{
  "extras": ["capped logits"],
  "learning_rate": 0.000589,
  "lr_mult_o": 3.0,
  "dataset": "wikipedia_en"
}
Each number is 500 + 50 x the weight over its row's rms, rounded and kept within 0 to 999. Layers, rows and columns count from 0. Numbers have three digits each. The size before them is the row's rms in percent of the matrix's.

# k: layer 5 attention key, 896x896, rms 0.0226, rows 827-831, columns 768-895
# q: layer 5 attention query, 896x896, rms 0.0226, rows 828-831, columns 768-895
# v: layer 5 attention value, 896x896, rms 0.0247, rows 768-815, columns 768-895
# o: layer 5 attention output (transposed), 896x896, rms 0.0648, rows 768-815, columns 768-895
k827 099:509553463460472545517492509455424542537509459470458494432555530558545529436521554474480452513418550441513447501424526560496497564493526487538558594494445525514471476518552528511602561416542493426586533538513480478452530547443575528438511506512521474480501469478501508445475476467458456403467423538519555547498477591521421409530580501516443540519459523538442460510499481559581496428476
q828 095:456522478541473454567511559461412478421420522487451444551568512502544551594441427528496583488535452563535451437497557491525411376470522535506489490405496545448485434531458415424491528442484612446524516519434510451467521501565400449592497447452522441602496483525508451564510460539541550499494543428473585401390477454454489472526458468483515538490547582549552553577422530425448449511572
k828 101:452522611490439561475538527440429539515476515429521534415469502480521586502561583466512507470485516460586489439563495542409463474389484492503402484507498511488432570560558540444470445529519533507451455545494455526453475466463428532505407450466408479486542433590504539607470475524481422492542496481352515540502429479439543473524466385485529475460469460466562516529552473500527608588476
q829 097:494499422457534526479518450375514543501559440491530514462415553508454469529470447492438578435486525480547467531547541374463433456468606521595521581514562497520486509503400452487455570445550406482567548475537468472564486486485438500552450496489434431504542623455518492478546425513502525455440522539512529433466456439520557638509560503514538501455513501490512442495499494509541418496394
k829 093:402526568503585523534583523483472504470519518440528456498570444506533527538568497513572518539461439491514459485489489492558531473591527572541550492463549438491487459547540499511524519505438434529426422494482513480477507478534519509476519483431527532539509561481482570459520572467492439611565484421505501595501518462530501498530484530489512472510556425406503605562529537456530417489610
q830 102:524513522505559537449453494429492462500536505420481550507479486563520501501566530550525426440472514498502460485504548507487499581537550495520387478576450425512471484544518501531550456496499523498536576499579425480497492464570519537422464531557523563470508507536552514522537457559544385622466480448448471586510496542459539548479495496522491503468537502544435528516490522536645514484467
k830 097:498469464483603467368583504580528555481530467492428447476467479634461589479467412496514421462495662493538506478627463558451466573536565477545501535573451549558464509458517535505508472546506480456432492463503522544550548491530488466481501489468450451427521411564537500538472538574492518533501455427520485556453429485479501510551424557486513409456511481463496524475456597526414484487480
q831 102:602505576493385589504577490558498535566476404466577413434504486540574444513526476585502472438513514445460489515438390558482457461487536480537592439515490522490461425405533481457530442485510462482541543533549588578477414516603472543477501541458492523464575527507588550511435520538514467518462525460434582536519602474482587442493514481673471533431557469518527507574543516499457458494561
k831 099:551469581556509541505447448474569479481579529565435560512442586525494477499489444488470483411549602494543500431445450535450506452431478376472512488485523518510478585492555508424457492592525409492543478520491559500493446527382473530496533562519410481485486558426484525478525502491451556525523438553519425530578509343420519482533496388534514414479475489473451531499426393486453473540585
v768 083:478515496593487402517423453455604504525499602502515515466525559497614504450485534572424426487497497523487512491432455498504551565544388438428479459593480520473549588555578486514532540457496542589550453596512429453445476462506496546457499598440482528526498559481474568472537476448529525564444457562520503495515532462530500446526474469551551540418471525536507457528505505514449462449537
o768 089:501473456483498495475430490481362497364527542466537449493543536519499496565447439503548423572457573498531493573570510544520448432410536415502411537583544473505457523453505525403457531526424423515537452497505545409490464596564530506544446460508611453567606498470522505531551582498495437535560535362452539504525535548546508466492525487499477508476604498541492507542499495573561451571554
v769 086:488529500512433484552427540495450508518424495526490456477466568484580508471485449644506456499493504451528462466499494502471455465552509522438494403492495511461479402502568497452542494514482521566500542421483475464422414559526539478544590577511514440536434537569506466445564505469498486483488514490576506488385527512464500572554597563522472473515506410458563393512583594474515558438485
o769 090:467468416583481497424472576523451574530519465526569387540427543449444467477428506565550562388472440556537429464496551476500516534520600623466599526483510500531527575468508483366477561494488548621482483427421485508571486490470478503521532528552434464511589450449417484418630595539499537529491507516501454517447499472467467504504512487499452456399565442497398405477503444393461451483521
v770 084:471499568427523435440487528539418479459581530502463516554519471525478473439493442495594508465552495505408574523532488442496468535445443538541620494523608435504543509511495470531563471501467500496529527471523470537491509463490413439514497525573467568456492391444490484554527494586456524536542567464592611542431503457429503422478467486545533451595494546508553568509561508531494389518482
o770 093:486518541534416461558520462462498476470479517487537437494470498431454435511547431482599449486629559538578546471477444556326542475519551509538458548492529530504531516453509470570503529456488480430518523422506461470516560508482417401524487562543537467546526511519455461506489463465456526517460482516513575470491501496352470464486505485534515456500571491515473501484388529552443502528508
v771 081:514453562537567606491515462480495441578499558447402464503508477478487474475490546437480485484540540441462493606561535448409533467384487610398480473487520597538490509548537474416509490407525558491514510469554431504653494505387528433501412481395494536502492506463491513470433592464560471396499485588466417568501589442466458525532497469495515549471464586505449426487461493521554476559509
o771 088:587440576508549447539483468478533509578488426443418498464576528522456445531443530421471532472441577497490542406518533459494512495582452507508453554521510518505488551445475526497514443538490564435591448504528464524526447586394507516536581446530465383433454553510498525537478514488416515501439488497474530532526557570475511544524481388407511469485512460505581517588537548478569550559603
v772 088:503468509490531547525521507450463495496382573496481617528515471485542476498526476472494494493535500500468537476493521431530409494460479534482495453462501481507498542527525568486456527452475495558551438583501474491572482523469521533505511544464439591493531628509501485452512508541481556559412460425475538471505593460461486528551539524398522486648514506525486488571429521517586523434454
o772 092:522534478536586493461504475511532482520466439549497524589459444430519575488433431530682518488488428475526410503487430490511499470488513528539426537509477458538551565461459506511554517521397517489494519632526563519499452531486564502481547406481422467400485477517403523470526546401519534557440463552430449441550417546509466562579566510488486468515562476500445521504496523559555606500490
v773 092:481416500462501563414435426441532547510583478524544431509607463469497513491458548540559547454485518497397503498381428504560571611493429470434434507525548497520561426420543497575528514471474445502463459462459427540538417405424514540419397541426540428535447446491520502527486504457495544530499500503468454572497468534612447429495528550488608551459486471469566443490536452514459578461505
o773 090:545494455437535536491573509560500564614460465444527564552581461465539561510575461541431454578457490605492490506620591475575507492447552517517545457426535409423514536542521530473480401538511527497577511540584504542527496490488521532468438473511485499571528432396445429554545544572423576449492488449487444449523478542497469504515449543583541516539447445523534501464476476483466518446400
v774 087:505432476488471541536399510493382526579376475443547553482480513475563549496479454504543512590532478460444543404487434526485485521427429545511591565446496532518463424488421392580553528552554541476576494502520453520544459468482431474470528571490543499451454490517475563482495541351459512526570435476472465525521432496535497461573440481496409567506424504549513535368442566511517431572457
o774 089:470512457529565439560534305493483558497544555518534492510459515587513466519528515391491428483438501467523436511471494465558498452553490605522442556491499495481425618505490530464536544568543480460515525479525470536470508558578516542566516481481420478472407554506546496407455435541424499458408498411569489615496425440417485480472481460524468469555524531488490546431490568549527544547491
v775 085:504412496589488594540624514515455432619528507503579561476561567403528503510521568519455523483503472551420513469583487458485467528567419569515516572529477548479494497533470548554500509533563452508492487482568457474493455483478532392529398473377499501504489485478527521484459431533527539467573413573462523471494535415606528463560409588530433497403507567611557490546575440556557511521629
o775 090:532502506516496530535575404509477462522506579511473534564562506482472476461478568568418570478484641577464585521459461490572481492574451506553538480533471433495508579509444552563484503539422473575528483551489610492516472644496600472431510474488563448524472473566543482495504520487549558405512527508519472452581455523469430462522494489445582458550533535473548537500453435515467518511516
v776 092:453519542529531486522598564428505479627488426428481481513515404450498437517534544392481514540465541505520507438516486484450555498604496452590479517477504529424499476540449433520444543437527544520447441503539527552459404568438480578485432450438545499473451533578467524505484569491496500543488607569507566451493521488547606441446465453526493552481549539436525391435459499545485406497422
o776 097:510471559494523474474564480521546471498495500486440494516503461489477503592430524498396368456618507530542523518518535466500530601577525537516548610442480540579553470510492493513542527525474598505576471551422489474425579443468470534509481510473583532468515416498472480509578517567554521502498543581523521446422428491450486544496426481546446436529521478535490435437465594490470514447537
v777 091:547441545574511532473443474527455459550437536529464542474454487607426548564490497455473566504529488518439535555548525510488451488483573481571544565552440481507477399494513568413510518559574384523515491481403471482519522495507510524570591496546494459515434482487543531467417493451505541560511556470478501519487486532455555455502533465510533516555522537394489613511520511506547510389618
o777 085:558468572466523537508525558460438401519531499510485549572476504494444511495493520595470451510568478495460526513588503503475470504524524540507561569503551425429476539505499598475432487425576571547573585420425536511575482579639462549439494501482509416557448488644503517419458497617541427537544467399514471488471516553493560379559439534427510538532589490438484516536431491450439550572496
v778 090:503459526553515468552393475485497533583493558516591457536482440507567505502505536504499513506406578507496509544513511478470453507559446528525476528583468452507476457605342496510503525508536524579530604578428578439517539533505563474486536566553430569494626492390475567509460499479452520587418489502539387474506525433565499446534518463543454435477517465480555518533483478556593608576436
o778 097:534424451442499450527462526517596471585548470492471510587500482521538529485427513447464482484537497400520524546503554502448456553561464352495507475571499506587515454510449370575541553460476610495556505487449628476559587528507562504503554509515437548541483415438419573544471549454481438570497457617548497531501476466437509491481473549474500468545506460496469546540445515532561416448463
v779 085:492570423477484478539524483501556481413564506450508501532493475493485480458529555544308558503428415414454454366502435471498508450541489418593458462401466423530523539542456438432392534561507557436499513488465552541580483525490526512504429535500501497544453553516423500617524494577507521528490405478569523464515469501475559432482591480593437447487560529539554486507582377422403497517538
o779 092:407418570615439547491489529487487568549596494520488564591498505495485446573503558523624508480482491514533570499473491543476507582504504432517487463516524481494500498434447448447454565561555444434519557540455534511485446600493511499557459537536589500428504528517399468559431462461430472484599474514543517456506472447536469548527514478518546457520580563648500516509512455604480464458574
v780 080:529502536488433423482570501577493391488543534406462535474513547486607527471476517498605460551581538357465573584458551491539404489511466504471525491528462527472554486556470534528535538512555573522471517511440537504515397626465504514441517518498472484487555387543514544475485467481451546546484471527617403451486411557529532497491510498457541443451510532463489455450432519565535503589582
o780 088:544479488528461482565444412421457429464538395554465427568505476456487492566439468441476442537612546429541574481467491497447599594489500429537626543465541404461445449501466528523509538436608422546441439510494448532536568542547537506573476540509435536548557501478580574488543514420545558397457522481518447535510526490516473460637498447519436497555392545473502471545513387504517445530487
v781 089:459540478518479622485474510500527431482511460515559506555464529407567403487504579520518480475353469543573520503495552511529512503507453460409513529521492474498464612496538512517461423509552493563503496449519486551539482613470503567480472455616440581509479516433550473572531453474406505461482556511557499533507551480541472523503555538517426502388483457454477547592483466553491544462433
o781 093:428524535483461536556577414465503527481434500420543555503481482469538499570444478391395464550461436370474544455438588551497548475473356546488489499569570383469452490543552480527462491454474502494619446479476480537438418601540513546511524499438519492533521507488445443542483507508465434472479523471566459538555463442450647513369454495446494623431475436426520575539498512529451519474527
v782 085:457473477593513589522500541505471412516543524467491439466542492465470513443587488442463564542614462549582577568585462516468503565476581505551396419437467509480589461563536492409483537487443494471516555583466511497530613568501538484508478545515508598550533524478499447421550487567557551567544541465514585451537485534510507495513375571401578508533464504513513447434479480544425405378514
o782 090:513543480505487472503553546591519492559469506470502464568487521497519480536482483536537461561608532467559542515588629588502486527454451486541457486501542536544573410447451482504492534435534456522559503535578558495619530520513407458521488501496535417540531493469491388498450628476452534598531517548506490379529466492542493534477579479527548551440440447524548620419562512441506490472468
v783 088:513499503467546527564565527408486524519487482564360569455403475538497468531543499483493523538480509505492422560425500513478540483523537474517452505398506536496510488480514424481516435439473537520449550550517431466456500546534467560466551534531577466411455612449531576536528486471583456537511448494517399529440555463550545501524481413544525477494462523486527429491466443497461541495500
o783 085:590539499494500526434536600490451522474520476542435538545521491529540454445461609551465490488536566551560504510526568424435555445534503470565470517401451565567503527465490492516416465598486447453524456537477456460468556462516499415485520484419497515528454497522504451525577467504557453513545434437584397498492439438415517419487402558531433569514527517490641408508545537453517457566557
v784 085:455485488524515464470507524424502570544480482496502542488514509584485460536523478496480480498457492481494538545471570557488492482460467496520514515722593451472509446431524490416611422509521447487451494357459604512485489485444593462393477538489551572572455442479576483482591485538483505484486544596564515558493554464489545575546499485503507500509489382493533507627431532495509485492432
o784 092:575621445499445557507512482519478484463506462535508523516459505556475462533480560517512548591475523490362526505512438462629432508454525550460479388466525436466491509584444576562564524487524517548470467476577576505531448470443514522475538452581503505552450562522640553494448515483502503510620576458490495555445406485448526443477513492524465566550400446506550518479613507527446581519557
v785 086:543450503472470574497502491508450543613487446477525461502545471523587531523494445513452515487450484505534465598544510492504459413569549525448386460369549458453465523551492372387549515479489490448492487555470477460409491562509472565457511453474564570482498534522415495520478493627604506515485501431520505551505550490443429520509447472562434487532539488567509403466533411564453525499538
o785 092:479527477517516454497538456614530450488563545526500541449467615530512545474515577563505491497573545585499438550514550571580464520501513490449507623471411499513520532496431453532517433570525456507606520507516473511558491506474495446480559567404438504454514582459482551447609465475537561576462495462519455492469481496456495550468492438459532529449436468593481462527564519493565513544446
v786 090:498523452541531500555515437420519574501427468395538451463507535541498487547497530577498564496447540466484448543435530378486452546552532467479383534471491427535488446390481504503506573503552551479384576501524536443485445483527498544327454484569480454476479583496539557533534508467488357515488454366511550514561533502509469496449409437516403453509441419496523458546509445501620541523527
o786 089:556407434548526418484471500519511509459502455483467443489469474459486519560487503468563382575541480399517554496495500506533502533470426460401514461470551584510525518450408467524603529473530573479516462483572442535532485590478453529578508438468480433479477609531516504536533427514545588455405505460496431445508492546557574530499447580476525525397622444492506409516568464523528503504474
v787 094:486520567467589535493535571395517654531518471521470584516565521497529435557438509456596500473486548479528543439494591513546560541482408482538529482547486519481462496527479466564480520477611443457566419546527558560492526510446525465463521501553495480472447432514475500452572451439525529528535495464497575401598456613445491431522467562513520505439497454499462556450523497475476614508524
o787 086:476535417483463466482439434543541483488527569482443449555540435507491583535423534500527502530488521463545438442472423486474567504488455479502494601500546474495457466503616519488511548444527475505476564596387515498416507534488526497511534541469533467509527422475501435472459494610464382562405431477470507505441445538497501433469490511452527459552456541515465625472517475564559488503572
v788 089:482519610440413420549441516452509492505505451443475383510574508468537483483517454464548422461515512521517408484496476486451464482437478534450520517518399471578469538589454503427459500588591516487463483459479538431523490508445388477502515527353423476457493458498524538519521478472456444506486538504605639465516486448439512490479541546583486450548515477450579526482503470504508518458619
o788 090:471562623408467415487434567466525517543599548499491478434496528518502538417459458418443484434618537539529513461481473494490461483548523460521417482506414550520527447561398492457495515525523537489368499505513406517492525525569440531509495508502447457409440489525484435452551438480519582454492447488503525480536525487570491447622516454550479452608474524574398463542460490511513525409398
v789 085:531516464487455511496564496433424510457482576539613468561526520552472463538543471420578492560528428450461549529536445506467426514528447581502569477453590533509508569490458492528423477454440494493523506485472446520523490423479505462493588476448495594460525535507557428534555468591540492541494428575508527525473444511451488552420476596485447513484474471482506514537442455511500518434486
o789 091:504529506567478526494539500445430523546461476548507612436512545577495536491545459529494517524464470505445522538521537522561412441350395472442466462496522550439517477506517451474497528420530576385390571528422502547507491513532494567469571524572519475548434541509498463508514519501444487553507489417427492502585457517572486495505553500440574480461512521517430530535515507483540563544470
v790 092:477478514406564448523489471468510450580577494434459479464422470420577494514502447469513521544460469514559553591533436519469463494530506461485449586412443547479498545559509519607491559414547491518464471488543533536502515484523395429468438564469448507540474533583472546486541516513600459511462559464511521559602604480431516488501449459557539432539457424426435500446392436572501577552581
o790 089:537563544491513471477474414456432540497475478417388469529459503542524502431458493537384511538531504499543473546487517477466511461589467445538502431476533538544458504382517440518515552461446563525441556495535507495472559392477537361512563487523581625549459410565538527497558544460407519389597589507483556529621491466439475514468414501526562471515462485517529484530519548449493530509535
v791 088:612486535484463564542564483514628550502572502425508595581479465475474495463609513499538505526441440505494495498386558524539470507432512464433479426617434464561439395543479460664387492419421466561506464570483456476509450463498581537479456527513377520480460490438600479506460501622487439429518493480587418605517488532479450488429519514463483494496526428532455524496576522541455552505460
o791 088:505531476534546529565538516518640397535493581461509437476436480548423494568474483542396562504456464527368547555487510553478477534470493442508542467507510515479565481500532425561477486527434441485502508423487542490491492496430566460585459543528446570519549538481526479497535506503561551467559552575480469469429463466436563498462487504505451402432500536487471456547382474529500542463469
v792 093:451491524514607526549513521499588575554499469475548555529540578567565575495506466569619496506422502483499592450448494500465485529506624531533543513551479399512515415497516578482520497445533521510458568460492445533507525568536487502553524449525589607452511443553397524472422590545541542482525477561472517419533507544453444484431529425527475479541488559518571576549411529536466432554474
o792 085:478600457427461488397435532413608520463413477470495517546537563534492645533413562528475477532487468519545422552499539453451515529519604533458462482555596446472583515547447469511452481552494449527481531623487496518505507495492503467403563491515522522551523457433438555469528429476492529462479509496526539478454463508400552554511487358557494382494494520592440536470512563496515579494528
v793 100:425541445530522555509435466449513493542446543466490534472414490517554513529492463434519529471457515567550468642486577454472485551484562527512446431519496446575463520493476536412641520508471536426545495466461467407544421455518496570400447491546373507518538532518569550475518494503465497472446494494533520515501499543477538423459453440521455542453468483568500494524473510469551499503500
o793 079:512559525402513460522521402453507467456517497503497560528563528515548524560477512421594528535471516471488611531442535454467530452512439485415549552530517395473465452515436465471519459512544413424504501514506485515557419405526503446553499469467439495482438487525496511595495443466455603549528466483524521509424490598444530539494407451487547431534502485572559478485495484494468444542518
v794 087:467490535563531422494426531492472523541531458495459575559573535571432460471550489488493479467486552558475466520451570493470450522444504458505499515506491463465485530416432473591366498514473534481528512609475424484524446502511434446484433383531599496513536503521542612532540538617552542483577495480518458532538557532499575531505459400556468444543521507455499491591417507571527587429507
o794 089:537536594531424488485534469469509463528504557435410476540538535453508528532476537437523540461513496501480466468474469508528446499479529552585467573485467467489449455576491456472507636535522490498503564487535456533530488521421511567549565531446474486518553448463461538512590633489457453411540508508446582473505481552418509507441452520542405547520560462548485527545403505511501458453519
v795 090:430554514537508583453423531492462521490429414579563594453568496479497576568520485566578558470556515461514610504536548511530529485435494525472477599391499537429510516497475554511551486526532534600490508504537566610599469506504501449494439570478486535432542520529482541488460465428524529508526640471455492484492424524511478454477525547354501549375491456480474515499468515524406511450631
o795 089:483469448494454601524493446467507452400442430510424506424542500509615456529509476480438553505499547427508410547515449456486527539482550466458514513408526467508515609559473516531459484553454507508541524485471522455502563468574531486529507519400436464605567464560509509449439524548578484486479542398596518554454432496456441480452535520470569511517388559500559519454455507491509458566616
v796 085:555452543518450550467438509440538470498480437489497441469549407478552524462538550358403564435463554533418454570458510383452446407432527397512520442569501534455513431442520476437502533486554520457487504493408511506525548481474524521458501512558481512582493487574474587481537533651486403477528553492568470460554505494507513472569518592479477532443459541436443419513458491528448519481499
o796 093:510471562514496575475399562563505616441498538409475480491464482525497436445458431431531523487432499585535577590498551497561433482411507410516478476565483437511408367494536445609450513485536694480419483535472414497540387449503472466501525488563537439508484428544403527532510450544528469444469511411498566544508504487559567571555483467473481485520474471478546478532423462440445440509531
v797 095:493542562508521598437448495554489565594548420431444534483555534471520459579461442561521541452533495443551494490479463540445573495560503492461518503475449580466547477534500474518553529456547499550539448525545525596385546489472496489575530507524520497515489422492519507505514511514469412632456574504515491465538383522490605560520570544518540544499406523429531533473552433531568458410461
o797 087:432441547470471496506443442561483549467452511450490529523608507497511432500439518535615446541497505520546559566513480439485540450467424540512372584444531487590465556475456538421490514543412528524517469515550548493388483507538475530460553431506514467528658513556523439509550506679564522518506411492521525444435497480498500378516563516462542503550508580465519487492405513500482510583451
v798 084:509519519512421569502535464517495519512454470443438390445598500532490511493444460504494569533469485546519466461537487472458508548499488404534599485502467609480531510472559507574589465514455511457403508527475516586519564584484523568456471466460582438573515524440536484528554536551557567542441481547538459414466501489480452501467459431510594487507467547560538521474531461563524602503558
o798 095:463523459551460551555611466483523543455512535599542470524507438546492462554546495585485512457531511473483461502551423530541565518452502478546552576522501420518486502482440451417471509545459495473469444519495467513564539557557531518534492442562487468546522526411529487426496490555531538481412545514503473608478441517507517506446450450516481514530447434475520503546325474453488507498509
v799 087:489588537586435555448607551464511535584590504494532587539518502460495363511509597509548434518472514580486604449463484550516471464405511499538507424464469539509489569492482426527458465533470548453580430465587524526469545477470449561634458455511448509564528475515489512514536512512540465545514482417523569598496523606531521514529564491446545529482523484438464532394579480485419494522550
o799 084:461449476459450538418550547495417597432448514526632536523564573539433476545555469481437440472536502502515412548414415507501399368434521425489471464525527484534542557441560487488448482515475475491526556467464564551420529446459539504524512501405583603514538429528533492474514489581557436519549509581389595491623545531485639452611521476478518527530488485522442557464450496539407448602595
v800 094:423496500530553471504536475524519437539515454495477446501588576502464459506487580447552495461498532516449454451540509497428527505407452480495511431453587503418506475423536465398552544503487426591446532480465396542487420487429501639484403443544372477508431459476509618540462416488481492474488438494458430479438563562480531450492444415469516530561508518533608458510524487550489497471492
o800 084:506547553528489525489505567482518431443421478390537486449586507556481556468507588477446526472557553534414487546473465478509524539544517540544475481487544524472523552459488468472527517464416533535484531568513512496494543440437548538473536502525411576539607597505539547496493508526522455412517521495499470489461500536478586448486515527462515621398493635533531548504475454611420562619597
v801 092:493492548570498570440567561507480473500612448514531570443547537522513578512469434508448548590524550507494520453513432502438510554502464456439515557539488472555474480527540461413480554531514563425455495464517507580539556492511443532607540547634538486448533462587481392522500541486648460451460525544470417547532487475375488510520534464467498529399417539490449492470501461535579510564520
o801 089:532437512490537478517506504488579519516565492579516512471535569567497478631494534494555598536519523495482452488534478425421493474516431547479556518558480496378514451558484474518489558595459538578504536472453458547450568517451519519464493523481526520523488460519494488447520474504432517501495455582563458466530464501444551507536488563507539548387574436575547560497498520510436548484544
v802 085:469542551455512430443434485551464484492462458333525616486480500481456525463568478436468469426483479497534536467559609560455484583521525458446591561548452467570376444468538539497539521501466478538476520545515563460451523474426511560580569581495503469472554529534551521467531461518506450416507476493398510423566439610653507439503367463469512445519502508516486465519528505474407525488535
o802 088:477461469514506416424460483520509491394492481473531500496590539466516487474546492474466539602416449380507432497484391497449492538517628512457588530479533454526532436548456441495374539512579526498589449395487585534449451565402536468534489464659423537509512462503506432506430546514512471374478520570454511540472473525477521446524455485630568524500450509524502633453466524488463491452474
v803 085:500507458466555553529540542492478485479503500538508479494536521456483462466520562522614520571601571502564377519480474466452476412512502452473465455455514486447574544562420417503543427459495478433464515557433414523438513458484521460614499462530435553441491543508465498435463448534611509480438559454463474584462477476417526527485528466526527585534521591484597492585530474488457546465513
o803 089:602539445563544549466454491491555477503426518543467547494533527499482533604489420556463549501540461516465547657558530502445531515421524559507548421465489613625401611457466419508465527491495496496458485477473529548570424531482489514398514494511418550563472464471491521538420486455443514503537500409531436512490472505491470481506470576639540461533384487416547430566457463500625441513523
v804 095:477543520529452459511466485596475562448542487535476483575438516457548528534556447542497474495426517454453555457546373538480484595541455468552569553465588484493514501472477377536514540426548495525531492550462543485545440505462430552597519521455446497537547403477580488432505502511415479561520586385436498448451511642549483595439552491549415595459430548454471483516391495523536475466517
o804 075:559476510531532527519469534411426508485465487497478485428478496514449555537513509600600540555520479404458518541414475435585490557538521489468449449439516398477557510458515402524487422544547503536391472647476439469540500517554449408549547446531535439434518525500500482423503434398556452525529586469497523444432559490519505510517641414489417568513403498490518531468487467490450518414500
v805 087:483538468535496481497542446413452572552546565480509441398503420524535496500491580452565498503461552508464479438517443483477477482513492561495490615465462584464499379534398511461529513560491467427442526545463510513518396488492517551611564510513590490540542489502503525462511470549622402507575470524512554517494512534514536429511557456461428489480441454496460495418554475455568547522498
o805 089:470495408487504488554435491496460431480514478462522579554444551536493528531481439462607549580469586481479531565473519453451486485627502479542564455505438556567523521597464452425479449502518525427530486479535444418545466542503546480599531491443472454461520471493434492471566497584531506542482430567557457426415520493439456532505454493503493480481620503424519541433501414510498373570637
v806 083:479478526423438554511556464463445459556486498456546481414501517563541496494569440483392442507546504513566455525521547529513380489485583467512478529576492529486503539497441516427504441499461515541465528498470494480495513475521480466604487496433495484489400521540457429560574528428491556476503539485522403498527526437476489458489454454577534599557535462641465478533508534544522496529474
o806 092:659538606538538435410475502454479485553494497440434446547456494497484594506523458474590452436503478508536530554459492457577530531530459519504442510494472621529485475485521506451538493558423563559487429514344515475542600468545501550560552515616516501467496518496574506499503435500548508501540539569511493487487509465430513492468574487576524447474454448534554434526502535509420467464513
v807 091:453482591501542502496337504536450440538382454509516486490518475432475613491492432354570430562426470502507496392488464480464523481553461482593483530480512489449549479440547473495500428418563552488585490535537441446477478474488452495537436529650494552508532486488488524476533501531562486460523498497604556548451517471455554387578417436381553497539511470492497562506519543515423538460446
o807 089:473407469443548555513494409513397427522519418561509517413531547554520506519480434494462520501446560468467489513540549464529486580530538473598495513539482589516476546515476508564495478532589499400558523470466545425550560640487508493504562606580477491419530500503549597581526511503537557491533512570538452497460526521546478539546522485470563465501464548536431520523522490474518495564506
v808 086:556446446476452534508525441525494498546451524533545536455476472499497497572542477438535474496499402513551475431554468552516577462428491631501516507498490521541496552474503444511540476471431485584590494481533564513486585480578490496565547468553564479514408489502563559570515499489512490408516469453436465513534542529591449478536573537553506486380485572384491470509519550537411520454380
o808 082:523396480491474535467501503464555454501424408471617588567600597542481378561503536485496424552485519504458455417487445543588465361585531479497489481476528432522516566463397510508530476521518464555492445570545516473581591514499474553561460523486497485516534492516506549517489529490567461539496514538469454547501441412497528449510583469529467551529467501439423497437448482555428508547441
v809 088:509490564433579505505458489461501519459481436572551443492432508435376544444460455515446462465538432454540432444536444587513552483474616486550531530493455487547513451468462566536522505445479511616493491503543529569429450521486528602416507425476496451542464441533436493475434508475563542442552529523493569520481563468445489442537443456425507500474531412458462489401478487492538409563466
o809 086:548507474531528523549465418493411522589423453457467419450604492519524467463483576456371607545553415507570440413444498491642528503530559536518487569486598512544509480439408484521556479562591458599494508452548466442478574511516469566490445515498538521523536447476504462556504547570494509595581558385450526459448476473552487440545477475425474575470460492632544496535504535464511401453472
v810 082:513528514524513524415518503538432505485517419443512517454506444519551498514493481478446540493589390468530581554522524459575452577476433550545603443488424408558481472548557542504495542565602500545572506489487538449422440485500448524571505486536550501523502512457407447551517565552517474522485471534527537555488568502547511507407542591524467522506427467444565487519524522500577516574539
o810 087:452531505475539479506509538491569445481462504421595469451582406458537508533559499535436488483462576510514455403463433469486455488453504525510512487470525584590571567599616586554406561571462569553447564424465530461495488502454542487507547515450533432480474484549507476469540516509510524531524562626515466499537510468518432526501565400535583489437540463522569557529471542568557496394528
v811 095:504485500465534608594566509602444521391486426499470519471524533487525493527551553488567542549587510550512516518525486567520593472563383493550563481474564477498570538448544551633569501522530453485514430436520433681481518509568454539537391532535493598441484508541507515560449586426499409520572581476516542468462488539485500413526495491536607569379523588478480490464435475453489466521603
o811 096:440506492518519555461579506486547486518528445557453484485474477460471312488520506518418443502434438458516532519435510444505625541552521486497532470515466513502459503540512506563540432574507492416634509454352405527437456486518508333447455481570470483464572572548472522462548502539505501413499481486596511414543426452497460492513572491438500558428338491473491420440456462534475530561571
v812 088:508541529609470563439464412504537486470572571424539480532527483480504570403577542521495504492399584477487529535492506571494496493516515487472485540502470501455552512489550481426491432522507492495476453474435498410495476485435466478440569512474535503526521581496475530553457493486470500491457587462491541431612511415470480456472498554540563452505524436587468472476478478543638469572483
o812 090:495534518541522520503507541459442494458427456557567489543486570507530423458565491477614437540509519415472599556517417453560586473548502554530527465482466434509460511468468524600536461401435435460464439503537562490489541497504534608498483498511362425571554496513540514405469514497498534496525520434437544450405509477469497576442489526557474491495549472520409378509548590485504432384499
v813 085:479507494474573491455522544523476559497439502567547446548498504473468398440498557557492545521455505526464422409425529440460442440491440505387521423397525523480506611518478506434496529416499508576548449454600423576478523524530484461426476471606441453494455575569500422528488497578426518490570463478521502499549467506576501543520495490512473446486440543527484440500504582487487472528475
o813 091:610580525527601540455546531565495444490425447568494403396563461547488545463533547533500527375426477614628581470449568514472485477484465506476512561518485437458581412495491545520487511496466516463485532571521521533532565547479485593496436549533562450465488604496549525552504458457565491580539475477385543371506409560545592496489459451497432514466491495455380533573499514485581419469515
v814 095:535503362445422538528327543548531521494519444458570555439414494537523475472560476405501476471450408512494449610427515499466540590557493558476480531500485377618498536533582505471536521557592590457554439507431617445519481431405512540500501573482459386516556543499524541514531444562472518550541411501505404525510464510417509576553450528589457466497447478482551450476501502587451627523525
o814 091:503475535440588516478418523502428577534472447567509548457412410585612541512469383438380492403521476567507564575500530494494518536518469471474448528497412444468452490544551502470521492576509433507574539536456488543383539521497489502483483523462552449407486515506511431520481460604385439540494435450494520444505475516457529578498434503505509491549452507481482562503492521485459560491517
v815 090:468540429402510498456490517566506436600492503412461492484453486551542424495503432511545511500483549415527407465547518460445509407518535528489490440577496468505464571450578488508542476420367539542566466483516544543475514582495548458446575495454493492528397492468487492542514465538532422401476494520501528530531404535502400569556526577518438436546416492466440546499494476365503538536482
o815 097:533558424595533543518466398515565481504548407561480453632488500504502459534532539466501448452546482571539490482501546518578485513498474512506523550612471446548460537513468433482468467421426497500462467493503579483396523433503481568456563522461472557458546513470455488504453552551482381549440509482510535540392497510470570508472455517547492446583385520460426486577494520456531529427464